Weights of a small GPT-style language model, trained from scratch on English Wikipedia: 8 heads of 32 (2 for keys and values).
Each number is 500 + 25 x the weight over its row's rms, rounded and kept within 0 to 999. Layers, rows and columns count from 0. Numbers have three digits each. The size before them is the row's rms in percent of the matrix's.

# layer 4 attention output, 256x256, rms 0.0723, rows 0-108, columns 0-127
092:462490524561518471505512513496517517498545505484505481516493483506488484455514491489497501520497507512457494467509521496524452482486501495428460512450520525472425507491482472550595464470479508489522450482520441478492480464535517535486513517513518484437463480553530540498543489499524475579516497505511499502477513479507516524495473490494500484499533541530472543533499475463555541494500
106:566492445505508504489509508513494548487499494465477519464520501498452511500496513532501477511512476450500463519508491514535478475479514449525545515502514526535525526528491510526547489514492488492449482481467498458501499514490521522503462546513502489515515478499547483495523454484488533519506487537490524488540477502489529480486510514485509493490484469546526520523507493503523566467482
105:511492500512463475537470553478513523522506513507451525529521501511496493497545511508468476486520521496527469506531486472478507536504451464430557544504526501520488487485473530503504487491512521505511512483534519484474436508466470514500494505481517493521478500516507519499498517507479462462511530497559535490548505468507472492505532495492548529518525521479536526500512518491488466519511
096:476481514460542502525502522506494501514498537507491516467485521484504501526474508450514527459490465486522531467492526531487492545510537499522515472531468484464418553512495467457424488503435486519459517490495514524491515457458502476486513500527506515515540509496453464519559485446494478509521511496495529463520526501476483508489494478526518472500506490501464521506521483500508491511486
097:533485499500505495506491539526534480456500451519513480479505500507521475487542500495521499530486540509469516556534485452535500470494489515480539487470523493484412481507469484547520540559517452551544551522506487500500448480477508527478546448518473552472493465489539543530501489487497490508491516478505513484533501485456475519491567545531500504504486509523492469490499517511511539509502
095:489508473518547495520484490472519471510485509480484477509497471517489525509523526531518481506534567499493466509507500496520536549497547504488537496498485518481523469455523471489435439523481500514493536510530514514501523515527537457461545514465470469494527510502531503511510536533461512493481502531486503501489555481496476532506540522495532486496478520515504481495487525512538492512520
103:484498512463526492475487477518508481528503497524521446463490453517513434493430510490486500446488504492534535528480521530549476477536501457527539484484497538482510494494530517444510465526443501516489489535509520466524535492474541481518500487526519504496480477478491476475493520515520517534516526504493531529501507475524497486472503503513476487466473514514506496502543571538489486555474
094:511477469533513502546522482504533520496540488471506486487481518536550515486483502517496515479467465525520502510474505489471537493535513485507504470460490523451516460532469509463501493538507487444472475501525498459498509469464559490502478507484491479475476479470473510521468528525521472519496524525520522490503559517501495488473486516485536482511526499523475521507510507456518432481494
091:502480489489548492509472486511463484484496523508484479512548463490512469490532498482521512486495488536508498521535515520536492516521465464499500451473513521480541444436497474497499523511467511508539444473522543528479510524484499523507474482472484489490537482527464470470535520539521507514484519510484507504466492528502477510484516496536522511525462459456534531475465533527480499493534
101:562518548556526548482476454516502491485509487457495478454484507489525536495497475502511540517472497541505504510507526438465493495528461543559497503490504505514515539490524538495463538568516460503473514452502499529499470519465516511516534516485543454459460492509538453519492485520474503492513479466498485507454530507497478497515484510523495501521484481495458479502505476519493475493516
095:490533514501500483488453470508485479512481526473496494451507492504525507517539505509488504462518498525527505508483511512483494539545489509509487475491496494486452416475475504513525501526432516503498513516533489508496469471491515471495526481498513477486483483501474494527483466499533503498479477517477549550494502527513524462524472479520509487529537460511497508487443519529458514524489
096:529484488443490486461483463516530491524493481504518514469462523518474503514509526488503479481536466481508471448479461524476486492481507487536473464486452528494502498476489530551528481503546503514515525535493467478492505509517496466544498485476508477511544503509510514459523492508535506442543515492543511488486502549526513508513466487511500521526503459459442519505510483473482486456514
097:493490452496524527483495483494504538506501477483529502523518532484517498441477502469485480511497522491572498517467519498541542503478575497547499506511482482546511504502460468486515554522513492499528440503472438498521521480473469505524548477478478502527547519484436525482463507485503480489502485482455491515532492489482526536480479461534524525485514501495525472470516556479532512497472
100:500491476511507494498459462451524487521541511523472496456500528504467497471497470502519506474487508574494562536495514504502410507443416477529496509507503545469551456435516485480497473494493487556478508530526490461527470511455480532540489510513484507493535513449498544532490501506448486506516506479489522502498485487494485492503476523475504501512534469501486493478503546537483524488487
105:467515510467486502467484529499502497481506493517485435542512505483499481523550480503494492507515472493502540485533446502545583545494513479522450502487514472482449462501492525527538517539462539516543554549458517513529501496487533490472494503490554461514466493498494461455480504494461527480515507465516513483542504492507496492509521512477504504458471529503491530493512439506517523509504
101:503510524498496512498503498512541492499511461512535523478514515514472460532520478498500470480506496464510528523472491538483459467538504496499489496488543498471437540483508480495468482520534507488559518509513505503470538473475522480497510497530492483541471493474543446466514522498451480537481530513504495534482508512529514514463493483514509500508502487501515505494497511493477470567467
096:512497470474503458515451502523469461506506483501489482500469487495528519527488477510527551519523458482435512488481408512525481550487457503514469448535558506468539484491518408498480497470481520484514473512471487508457532473453473513521477476540490552503524468527502516527521491488508518481542540528523471473500466513514463492499501503523500480466493524520472518520484528465525490508486
095:517544457525473472479504529530474465493529449483506468490479475502487514512536493460475533457501497519498468495518495482492525475521540575551538508557542502491515500475502522541511532475485503529516435491483472498487479456510502477519498513509531503501519526515463492533492512499519500540514514519490521500516509514524488510515461530503514484513488483526488507502472490507474502533506
096:504526463520477500456487535498516517520482458521506527499520513514515483503509480528496494501453492501514535478522463479530528487509507468531480544515430544459490485494534529518419529455478515459538518506507500524539479498487486509533502469503517513481523514529449533477549466553462490478478484479490485516528475472496514534512516466542473502495529480493480504543497507473516492485514
104:544455504470520535499489493494513480488487525494516473492512511494473483494505513534512498513495509463519563462441501535508466508483523500535543481502525469524573494495488490525485479428483538503536540499566467481488529469492490485483500513540507486501503528509508539480531495521464508502495504512484503466489492491514429539496500512520468502472511489476448528505529470526518480535469
097:534495466496509517505484473509510499489481496506528473511507520474511461526549506458483527517515500486513493521490542527528508501492522468450569514568491490488488513515508498513561493479506518491484520523512488493524524485502506499513498532537493523476497477521409587485467483488510538498492503495503483538493512512498538509460498481488516488554542510483496482459466487478479522431510
096:492467482485513501505500454513549506493486551537454515485510485517529483497545497485498476499474417503521487489525531473552525478440490503497495545498474453502548499502484529468490469528522539507472510525446577532477487456495521522493483508544523507495508471470478507503523531524521500509519490502499520481467512507523521510532513522501566478494494488522479512517491510484476472484503
098:501474456483506474499521564514535502479506508496478521476547467515511543533495512513528482544507466469505522513501462496517564497551515475527488472483496462481521475538566533451515443498516520490529464504498513511473503525516490512498517480519490439473505495506515515522527472504520479522519513515519513541520490476427503501520525457502511461521501520510485492482462520534480509538483
102:502497463472503508470462484539509507477501465473482523497539499461457455502523479514505513479499514482520447457517518462486482482538527489487499471498479458493545446550474460481510561524450516497508494490535479509475469510489552525538517448504469500489492498491503541591459484466505497512484480493482472516487544510491487459506499527505479515513492469508483509511487514504483502495506
098:509522539560527470505497528482475535504516505511486565535515507499483507507493469472486520542489518528485463503511511440490491483475532471496410457596501474511475512497517490455533503488477500495506501510481517541490525481481497455472471546473534492479502518505487475500544493495432471537495485453508481465466479506517488461543491488505481485480503499541522482504519544490512522509472
100:500481535487492483500508521523467475458490534477516508476486508486475488510499488469532473503526494498421498521598469494541555533519530523500567535450513494501456500515530511506512467499447477538487515480505508494484504464487478507526472522493481511495491497503495535497517476471539452495494510492521482514500501442476484505459514493483476518502496467504537505525493479470508490499499
102:489475494473514534472529479476476479468495494494469499493543535494472517506500534483490496511520481504516511490496491494521515556520487487492495522507482482487539511514494446571516491553484514506538514521490471518478510513515506506490475471511506517503498554548525491507525500496483444512536475515483473501534487503513522538468513485495505485525478505535497500509550431521490479504482
101:504507509509508526562448530513515539494494505519459483501454513504504482503465522456440530532476477532494540548494522507502498523552528530476519442522476513489513481516535489554543500502513492517490548533466501515502498494485499509502495489470520531525452517497506521514486509524458460497501524487465502458496556498547493529489484515478534520497480532468477526510513493452523461498489
096:466452450535533532478513514474469557448538499491484453491515491503474556465490474550507524562499532514527524480485481505548470511471500498487506522506444531431425438530458494516549504535518522488522502505464529466509489497487487485523511479497506470520503501515518487534509476458478502462531484521532516473558482507503502508494513472478505528523453464457468473512500512501515510520476
099:483482526471454485530502479511535500488537508494468520525490460495487523485520509517556481529489535506474491565498536467519490482484525467470514457570520485482538517507453496538504516545497518487511442498460488512513514512504531533532509525518493473515528483504488489528415536464506483508534503525546507487486484492535468490488496515494488469482510527499452492566483491479481476513492
106:471496528448489508501465521485512467490475486516515498486537493492481522493557509485482535576497496447544507497468568548509510489502521546519459467488471511493479568514480494481543521491532522522499538510495499495515500501530535532523477491483470547524506515471519493483513475494481518526518462484462488479496505512497490457497467473486474486497493495465475526552458512522484474475475
101:493497434531528477493525461482500494490480505513497541563509515484462501488524500461493475491509528556512500533479487500518504520477512528509518478475505487497495467481545542460491514476559516495516514542515466504499514477494498487517497489455525457486459484522492510487452517466528487504524536470499488498507508514510528496523523505495486487487491489498525483478558522496517539503490
101:477487541533470470471490531534468485498490551491542514481463541513478469498484436503477490479484470483479504504497467505461501503497472532534468535465465485486480487510443518494446499484505489524482530462505505502486522505518519517473509497512473483492509562492458530498512488513540506481514506499533519512454485507491568474519521483462499546493511480507511533466480510486500521515464
101:491474470501539528506509489482513449473509535547521497509482553482491515503502531477518490521481554489514462478435515489501507463553533512485529489469505537547489495498501542505498480471517513510544513531518481467487493484534514479519525593477519477472513509475505490499491467520430500545493467482517481525475550507497501532514482497440482509529523493501481513506500493502501535487478
099:486498495508512483523520513499485518514503527509538487505491521494493482540494541509484508481519544497436489502538535509559455466448471508515465532474460528494474492475458523509449527513498432470561510484505526511530450552487481464484508497482477483484475495472493455478495467494549532537541459473541485481473463489495506539529499481489484500504487517518498546515499454497479466542513
099:495479530497478497505471456498484502510502551466499491526499453533480483481516472529510488501528497476535538524523540531505494541514472516512542509503530493557502480504541454509525531505475541498461478480527523500503535487494511481520527510451503463512506489488541507500531477529495475473518531489503493517467491524510478467530481471509501541500503525487526492519528532536481475531473
099:506526495473530505448488469500449494465513489488488457557478589531543519545492486500513519461506495490499507522514458501510452523471521483466439529523517501503496541510531512536497514523487451500498494539471510535490545519534482524488495529509511497482470487465481450494488469508486502429507497496472512494483479502481508522518474540526493484512495472475486535463497527500497497546498
097:480498534468520500471530509483491499476511476468518451483528531459481484481487477502475502512512462521494480549484498479526518475540572513466466481507461466482454505513508509496445488531511494511509509515511486517464554512503492467494524511514521495482466493507515535546505451530469476506543544501482492472480504509489499532543483474544502486483484481492502502501510509492514512492507
104:492492483461513495490528491512478459503470540528500540509427519453491489477482524513482522496504497513501493487380547454445517534496467513521512484421517539488486507474488469556503494470500480503514504499479512504510496497522464478551460486477468500477528514491506534531501541514506496527498509511517514527459493519514474494475527504483506503471513495493501505455534510478532479465483
100:483479499533506477549495499471513489506503499505492535522482469538482483507490483480463522499489528457465509488550476455501518534533506518512550501520542469502491478509544498484507568561520533521460485511480539503488508515489493505488505493516496520458520475510467506469519510500508444481488461523506500471450512521510522493506516513520477452480507476508504485517472477489523502502496
100:465505517499505489459534456519496477528520458494477480506478542483486510477519519506495494504453457503436531479485507512517537512446430456532519545510472553461506468469566461531545494506482501503457491496499462514525512506463474494500524502473501502500496510491498526525504490531509524504524484511512523502476485500481479507522491556505478486535471487491496498485495553484454497520492
093:503505498493493470506455538446490532491473545432516517488458510500543461463541493475487487459548455490543497500550470525465477511531546513507433473519516465509483487490492454464483455507491508483499465504528511491480487507481511535499475526495473495491532524483477497458523557499520505451472511460543503503482503526492473445489468477509450489518522485475491528491488465494525504507524
099:541528481501533493465507478504501513487533492496509496482480536465442549507492520498506525524508565531499486573501502546498507472540455435475520467533546471484464544465527541520457456450439479495512506460529519540515516484514535522508490499489466507492499523508514553497511531493546487505517540513517507480527500517486515523505516484486492497484529507518525482475496502524530487525502
101:459487483487490487485469504453498485511482475527495468491501482469520496528520511492512491491560520545475480483472518521543549474508485512521525464494485503528526445483515505520492454497468511531446518472499508516488554532486456545502559515479534512515491475523461511499492490456522469465446488531513479505527497469477461483439502482488529502451486519534538512518518494496550459521449
093:476527519509502520523473545522524514488513479493481501488465540516516528487531555500507504563475508467497503551489498496466500540497515527495523495501491518491547512546509521486519447496487553534520543513477492494463488570528467470518484501454532466537476508515485472491491514515518467520512471468487484495507491490506507521531492487522540532521483538472513490486484502461491502501498
094:501468538510473484517500494494492484477511523492520482520512499497479549501470499454514527507540495515462495497494474559483551508521499475488522525484491522437525533457510509489494508500502485520492507492509515448492490514508526474440496494438492424507479505462507537494499489520455495472490480515515475545550482523497506478506532498494448504493538513493492472509520464498488447458511
097:582530474521459521476491500527476534495502487495523523480545510502490487517514519478531536513519501491491510474505496503492524495518532497569512528448537498477485480492542445530499493536489533458464529519494518507534517440498471481490516528464514487520514479504498496491538456496517488517503496522470506490465508469507515502454492496524520494496450503480530496510509498484499509514499
106:530502510510507523464497475479549554489511502538490475490482510489520513509526488522520523476508543537477508498532485528523493456484500488471446488464517489492561490494540453495483503499461450441459530476537507523536539465528435523521513478476507492514513499492494528499499495510503445530489512475492485503521488510516451564485529516526512491513497505483520499486488510474477450501518
101:511495535503508487493483512520486493507472466480497506504480500520513466513529545504510502489497537468500478490514483467472528513446515492436496511458585459484548520484543541519510443492474505542535438463514530467479551487491460471534508510448533489493470495516507481519505464543457501481499490505525514498498514528535514522525502518501516470500493531502494512497477462522460504510477
096:466487509569509453473462518457504486531486540472524506496452498494482513523475485484533496517498540569486418486485521501506487516459534492520491482517518479494493546493457467492506504509539487501489471493478501503489489512516499514511517495527498498472535447483499538523452491468473526550484498512509541498487501520496509529472531523486515469514522491487525509516498507509522533510533
102:521499483526480520514520521557482476500498459513512484515512448507483480536454538468487538533492550531482484520501466476487449496486491475596528530539527484458478577509499495506499475504447487464529501515477485471540505432492520524526497525574539500516496497525478516491504509518486518471514493475485504491508491504508511490508482532477470520494514543524480508496520486478500516503514
107:507470525508486511538513532453496501496555506483492482486476493471501451515505522484516498496527468505501504526546462482431528460496503496527476499476534538529531531498443508518527478531541490516507478519493526537468486507500492471491464486530495531468510468515477468485492537473474517496524495523453519461491530482487530493481507501518499533510466521531521533521502534535513510478505
098:516500447541534525530502506500524522523480464506467530480535483491487521481504488500496485504500497514537476510467500520454564467465472508519494480516470489509490514500477452509482461465473478486523570484501476507519491545495496494520532472491525512479474520421512518501492532513466485494515487511449510515513503456479497494444500478524497517482502517526522508507554496516519481542490
107:497482536479473485477493512475493488512438469513466511495522535531467500482527495508509519468541483474472409505539491522470477504502496516472501490466531484443476504495448541494467545452493445471505495523514481548536487505523508507478531483453513507522470497533498462467491513485518487511540516500529498560476505499490491482502512518496499470483515513495529471534460471498500535511551
094:507520494488492458523502507517473491511538483493514476479488494506474475496450515503474555505538527492470526517526459480491522542537486488483525526493501457498533533453493505514498492448538541502486533524506475471478524502536509520495493522491524416512531511530506467487496511498506494521479453497487502507478528500473485498489467502469510527527483512481520510513508449476529496501504
109:494523475453527497508502488486519523521529486464458512438491515499497470490507498510510478476543485548532533478435480485532469532482518514525488546507536531485476498547547536500515521536520424506532468526486506518511478495517460532478474556520519523517484534514539489521470515483499449491519455453483500479500491531522489487467477497499518491493473547461461502504457486469445503507517
099:491498514482538486482529447521511555544515522511526532496515468541526501522508475491488494523468514484460507499530479498507478537502472524530470495529497508482515458473434534534530507477463536499464515499498490502443532493467460534504493475530481503446479482489523515468531502464501491535506506524488507489483469508474456464504490450533478460520524545479495511512495478504467513501514
100:551503521460531527508438500504509514476560501524496521501523500531526531469494470515478466537479497499450517457514516517499574491461489509503448504458492500527512462483510506486506505507456461490518489483468482498544455501461488493465535506503527474486513503486486525541529508497495493453468511484508525479513504509498470509511467471491513473477507510469461509524488502458518524520534
102:488512467509489524495451497482518476494469466492521476486481494502513511574508497494487527507466511506506527526485521531501552461448474449500516463574510460514461521492511541533484450517547515524526486486489518497511472484462468511450514510506527480516487515467495458493460487508527510494491502538531520509497543516507474561488495502490525474515540516516482492504489453542508478487493
105:495499491532515539507472499483482520536472468536509488481486518461544534531493549507556467534486492490523517518478494506492490468519474517528476495502468431536475458491457467495535449555538532490482498490459505520531465524466466519511450476480502548505462465494501495483484474480539529509520516490515483473532464484495514480511541509499516537505461499557511476554496513471485475495473
097:510500496523508464508556481515490535504508506530509460490493522510523512495514481508477485535503454518459497493493436488533509467487518535544507438507491498528501492496481473536484500526479452533461479506504525507530518485492493533507506488492490509541484466477533480476490504465506508535529486515486464471531479453487521549470487474511511496506488491457489495510480453488503509451523
103:508463487536493500509489496516476475512514510506541484491545497455517539544514507473499479512523468514503434571490476456521489517502473493489503440468527486451531487511515471474446473532523473476522517473538490430529536554502461503531495508466512480511527501528526482489524540508490482486514513454512476496495536501455513514543492514502531543522468517561504464475504518518459519477480
099:493517464493518507490488494475511532516502447522527516494514521498480511484477510480528498520542486501544439515522541580534503548489529492526477489553483497549435543481498483465490484508530501518487506539523493547557524546524519473510487464468524459482547470501509522546510490513499497461469497494519488502471492484523487528481479500514505494504509507521510473534534522512504500459494
095:476538477495487515535511500522509518510500515544486534532547481517501451533478513523520502465508459484529526512463460485465523534479521460490495533533516466502461513510464469431527475456528506508495504478547450483470515499481507491503496497500475483469528483499539491488490501479501518477513484497498475504485499502484535511480492496514532484525509482483492541512520516479493502504503
105:484520517464539506498479521550481540543475460476517501502553498469523492479504500485484506494526510518524492476454448486495496531505486502547531511490501533536471534517471508500514518482470526482535495489426520514523522455537523432498550498490503458502510506467495509505515509529502509521528490510517506505486537523529494536513534481505492487541459483550490507517470483509432495493450
100:524567472488475484502489469503487498511471517503541552510518449493488505481470485505513538423526496540557495488526559532515465520522471500500493473442512459518467498546554456444475493504508472482553540536488504514474540479502537476506542474442479507513506473508496465467545522539498501523466491486485498532495548490498506500493503475481511484507490533527506469490538492472496511495525
109:486524503511524563522551518490508484517516506490477534543527486510514499481521472495537490558487514557505473529478474511470507588467490469472531446496550518545469495428552472500502493559481475526474470512512435490532473492477488505515536472504505495523476500503511500491494505456495483495499526484531471465483464489525475505486474489488472524480434474510477488501536503501518465498455
103:540492473471496497487528467497492510522492490543493508478536527525504530498559499508508498479487469508512540517497545529456471488522568491513485536497549447500542541499502494522461482504501559503509508538500501459479470540463461419466442501495485529487530485496487470473503479506542498527501529479490528489528504514539515512519533520464466523538507533523467498494532504518522462504471
107:491483523502497497485489535532486487504485510534512493505513495497504499477477539504500514475536581442507504521537561527465490462488556539528568516458473524513499499503518509470481546484540458511465448530515476468506465502549516492484501550558496446448498499493462542503479487499515492469488490533491523510478475492493497515503482507467499509512470509493495500486483502469507516504530
098:545500519511502481452505492502485508495490517505498534526455492525511432484495540463488566513516482542520546561525495489523496410505523559497444480538528520494508486528511497486491510549432466476513499544527522519457467492529497535492508491491470497511495495477493519502473510517521520519502503466512456501495501466495510492502511483512522502536484476504467498462464528485500469524530
105:515465488508515508458513481466529525539514498480523503491489506517457528491531493499527504492497519510578491522490474509478464502465467506504531456489539532500510532461461533441465483536540496490544477491520503471544539465522477476519488518526499494541468476484497534496510508474492458460491525534500500489533472505503519527481522498518505549520512518517473518489521479472508459479460
093:518515499469474495480486507492484521482438505477496464455495534472513513497492502539506516470533498474518494540519486468521520499458447562501538533525555474450464499572534531506512498537531492472474490527491481506530522541487471519513552539494527467499498467514524447500455483538541516508513510551515529491495546500491479485470479483486528494515528523528497497521515545495505516477507
135:503499495525525488491457506498525531474460470501499489490506510511497537485549489483519500490482485425538527454502481525525458483533440459489500466468501460509543501549484489462500432496465478517481483485517482465530506513521531532518491502532501506475534511503431482482521521485546512462475486480539480475525496511503464470458491520512490498464539519474493549492489482470511488474503
102:505491515466472516496541515502494502513484517493497487498512469485461506454460522518465509449489521525556504503510519477507535531530472523540457506576504527556446532487500528506517522491502478512516495529504419492466519542505526570487499525524499527488521487537462497522476517525548528512497482509482502528527489494494534495508485520530478469481501489497547505512512457521519514511531
098:446505501478553506497474540524519524508541494525492584487481501489482476478492523496493539522554463520503446508496493515513455517478444484526476491533543536469478475527543501494512412460509486458481491492517500515515477497481518486466473486510459480503444494505467517489480491538528479519546505525511496506483513482487521472504545519486479467510479483529491470518548477525531512512468
105:519494521508522484506546498491506455483449494497559505470453499535477506486487488517518489516468437538470467555442497491498547499551495499493505476552506504494510547509533475511498522518473560511460497500524550494534492473516511522543562453495482504541496494525531548497521547462563511521454496510510522518487494509539506492483491479499492477496528500494522474459508499488516546488516
104:481527515548483478538538553466500495535506496479517509466495478463480552547501468512480511570504536424501435475483477481467493506482534520504500515495546538473519449521518479505504515481508562480529521502497459470484528489485499481460519477527503496514523491481445462510540473522530488533528502502515466496520468514479502474498514504448514505483468531511505508486495510486493465522511
101:474489520485533527466518489527532548509498501535488511522520465487453485473489507493480533476492483522493444449461486505473501471484517483479507452502503464511482499462514495506460527470479512512514473542465501524479546511519448523495464533542443441502530477503538494522472465470498483502526500482506516493494494494517502505473534505494553532508475501478521504507489501491550482520496
096:462500486522518559503547494534489558479500479481522451503493489485511535513457489497490509501489450526549494521478482478449512508491505483447492520485480501511541496484489531523468503485544489553449472518517464502472528453511541526523530476575494503487519517527485540464494538473507501470501497528510488463487515473486485511493504517492494508526480472539475480491533492487473503488527
106:459466505513502492490493535549487503466505524512497509498521460535458509462518480495532494480480540520469501476502561539555507444539509506527520480475538490543531487525500518520530520501490500502503463506546472516518495528484526477506516509520502522436498518452511464437471499520466498514519518495479513487496475507492535474520482520508497512507483496491495494478504504497457531515524
101:512485508494529479499474495456509519497491470520545517498502488484487542515508507513546537496474527504398489532496549473501483543444511494500525493501485481532493508514491463518519514536453524517495484519482485504523462466445521533497471472486503429498519541519458506431502489451486481523467509504501466529489502530527498501459505501491495497502486472481493471510537503508474514518428
089:467517517450478461506512469519488514449470535479549421491515516515522480511552501461522525483473500457479540529483476504535499508530521518487522475561511483511460520469529449507476504508472491489496509501498509503479544466508482529471498462506505505517489569486508491530464511470526544466531504497519502543499483474483556532482512507479475515528482502496432494488490537492496509528505
106:511472505500522474513480529479509512498470497519494520498471500519448480525510485449487541522513483493516503519475486475544518427470504527538431487464498555567474499485509509509540474491515535514546545544451506526550521520517492509495485463478513523496474488519446508544503471455527500499511497491499538539490507499529511508510528518493499511522495500507474521512501509526497484496475
098:493519490536494476507503468538497481519490469518465476494479502504479515516486502509501523466476529493512476506505477513530496484498536454494541558495504476438534479497490490530457493495477527533521490508489503528533477503451494558501507490523511493516576460488507486472465507512521563468489482515529516526501489542465521540467515508506487496494528531502544530487490476459495546493492
100:514497506499528484494460497495487532516486491478517498528508475472527548496506520513498499458508454504516491494481471437463489503499463526485568535520518548465489552534502467505514541516493447494519514486478464480469499502466484508538498490488474459462482466466499499539491478488521431519514520502480513522509507491535474482446480518482497476521505537536487515480524517485483495532460
096:507526518485492508503452539495490520517505522482520528461483505530505514491487531498510499530526511521494472453478542497488523538529495451423510443464519528507534470491499500523562482496521511465429459490483455483501471548501458469537465469528509493445485506514447508465481499466549445432513490548513508536522488492519496471494489517499524487498461515485491521481480483511490504481491
108:537509513490525542519470466520473515488507488509516459490505471469485460463496543513531470533582480494498487462505474532552478479415486461504491511526528473498562481503481506526452476435511435505485547532535563474481484524483495483544491480470519512508494499477545505485515503477520485500499474503488521493523514497493502499523512471538487499488501496490516505489533508506474518486486
095:522493485491506468529498510544508518508462510522497495478520469490499521499504509473461539462484469513536506453493502530469527527514454495495488495443532520542496526490493516495493529489505489502563518509527512555508490443470498512512508521457526464461454516491475477455501507536508506508485474500507489517448495491483500456489517479489505506509456532472534469500483471538455491487490
100:498510500490513481465479536489536453514473516483496527492500537510502515546531524490523540500478500499448581495502520520517509526491495503507512494453420470546502525547455455506504497498509538454469478523546497504453461461483524526552530523524468523499505502486503491540504470526519514510531525485498486555488495495462504498499473487512517497536506477502515469494489514470503511484504
092:514485535498531517520516460549489497541497459541501495519456492483494483481476542506515489448491490546491480525469549509504511508532512516467552521520464501481523507470468498488515506526438448511490499519513513550494492476523465487522518495485492477508463514552483537501473452482490562481485472512464478498493503508491492497513513503492485474491502483467464498502481463500536534484505
099:514474463479510503494545464438487460476498537515510512519511501458449509489473503469522578495550474513455478547465543418490544516512517513468525487489480496463486546502487458495498477515443467500465490503531480500512471548491497486500497522504499465483453510500498529528533533532495512500506481497501485474528512483499497502532487466492482497457533505497515491517523500512497478538516
097:481486495494487497477485492504489467499499504453503475463482521521518528530510473515471427497516530555523438517496515526559509515526547501483514466513517513489533506500502468499462483558477504468439496501490494466518512515522512544512482436495519515530456493470507478521483510487519468480466510516467492511492516463468504506512463512506505494540458500495517484494499527488495491509489
100:471527499498508526489510480450547491515495513532512500501483484528479509530508505494539492476442478515514564518521508513498525529475501505526493549462523478492517518461533492497512485448491588489489463486503556533534485510500487528486496514494524529448513492502483479486473499514503518472486479518468476498489499468533518510519496468489504506453509508516495498484509496470484497524507
099:502497560491521480532476547498480515476502533509546509492479517474500474487507507494507451572521475522501526495519510508499506476441467456498483517494529499523491502489559508497461468461477490487521481497530463503543479495506485519512478515451502518525490500502536493501491529522507484517549540481513499500513521539539503535509553495483508503508470488504515452506473500479482535448487
095:513453550505521503514463513498502534473513491494516487485476516526493533558521491497523506520510479494527535538514512470506502485463480507465474473513492548513487472527528518462482441461512413490496513489549483439501521462471513524530517519474515527505493530528491523487499487546501518463506523500493469504496507510487493499498481516521526499518502503491512482479473490548502495531542
113:501445488522525499510500521491470522468553533495502478497491531540474485507443485495482489517516500467471525479471515512522472448547477517481497476555457527454544481546517518539604491447505485493466508494497515482459492478490443497513514529530489481480502531522511483529542502518510490489510473497513498489492482473524525462504481472485497506506480524493473501497489465460521474505493
097:456513548496485519493475517522498473517488464511517475501505494470496520493480516482494477517458516475478499549523507501480439517538485481458506492493521510545510511523469569485468523477459501539514507486481517501449563486469514483487496495504582515476482440492513467483484493515509495503488475504500519517515546482489489468520533527507487484508476467464489501466479502539508493475541
106:496484510528507484493504500461513496483489524523482468486519482500524461478507510474501546468516531497534469532541506517548576467461461509508540517544491490510482516487520520523553485497495506540497491499478506516532482479503521493519489492539450505457540485489527526525467530500500538504472516517446522491515494487503492536485470528534510500479500490540476516518486473554495482521491
097:512522503505477498482531470531501486488486463525515481536474476506486518477484509494556503506462517498511504532523529478559496531545493543475486453531455533529480443446476482508506500505493467521474509499494476509505499494511505500460528464503474515453549556442478476489521521448513506538488508485512528499519499479504524494506460498484475527504560473519518535497471448499518473475521
092:498466502472504499487520481492519493489491473509521495513481448505491538501471532516509527462511505464464545485467423443540527427532481517475494506506523528483501560494570506496517533494500465457519505550514483494524516508514519460454467538472508526509490467499482515465468511520541482498538507492475484543475510508498487498547478508501494519472530500502513506458521514493524470526473
097:507488516453497482493522523483507469496518467510481477460515480489506560515504437490488549463509512444518516480482511476455488433502480540465550515559471575475557493469524482489536491531497456498544525546502496542462470508493506472480475508513544490509507526504483499463519512464465529495484506480525502499478502499514520506512497496481491480522511503410470534502504504486506504514475
098:508539503492503489472489522516513546500485473471486544478519501491522490493545546491470492516533476477528497535445452524512489480463483565557571472496516558497452465478491524475513466453470535455488490518490471500460513484488514504524493540474500507513523542507447502484466463467513514521498518511495496524463489481489502489474491502510555496494505481507469519486482474508524551499503
095:486557477527481501483533492525509451491501484520496477475471535494488483510542481479497491504501439496506474508516505445489456532494464555512441479459478515501496458529557494475490491478526513498496479508492479479483525498429508525482507456518511540488526512483483468566473542475549503498539468475489527486526497473528517516476474502494498525512501489504485508478505531480495520455527
102:485511479462524441479504442463479520493514483464483514503482532492491522543475477498496512499480493452535458563512465499530482504481458449497528497499485498515494497483563513475481473488511487486507462518477521536526515565548479533497552520497507527488481498508479460483452489523477559521511531509528468534526527535522526460475526524462519482496486487520511483495493516534518516468512
103:513519494492486506485510519539508452511497500480457509501490522494460505506504548481483523457532537487489457541476460519525514521519520479449559550449531525454423470539492497466487547449486470500513554468497534476461469504530510488529491512511488498471502504546513473506490547505496546509476475507485476503506490502492508467486506526503493516491491474520517521481537512481495520496526
094:529519500463506480544516475524528485455490493508504519521519520563503527504474492528443496498510502465469504514533496490493492494458499435513507479430496491523473459531540491516483527475462461540489549508513519496510537515483508530543479533539497503501522514545471526481498481525528486470476460500536452507485491507513488505493525500479527483482458454467494533478540501516475471496480
097:444475494500489523480466520457466503515477456507503523489511509486485483528482476531469504521478438509480504488513554505481497481498542492510506545581468523489535491432507458491449501494553449515509541520496509500504482519531461502489451488477497497478480531504534483514494487499527493506509509507472553507507511514510539486483489521484488493521484483513511536475531497500507468470543
096:489482507487554492517495483501511491532515477500533565476534494538494499501484482496536498515519476509483490467479480487503461499485419445528522480511516534497515487468465520527570479481479485517504498495563485461527568520486448532491535477521496535491456474532522470543491508485504488506510507501527489536520505498503516472519470498497464493519460476467513511467480510538520542514517
101:523500484501544472482502505452505444468495496478502486511485493495473489466494492493502483490457510513490506443461475562504526428539496507482510503507506456440508507491489497513488467489498540507505553496448514540494460453500534477517519486552510515487468483508509523486539499523543518522508501499501493501471514508500554489530477482491484523468497559509531529484566431494539521506506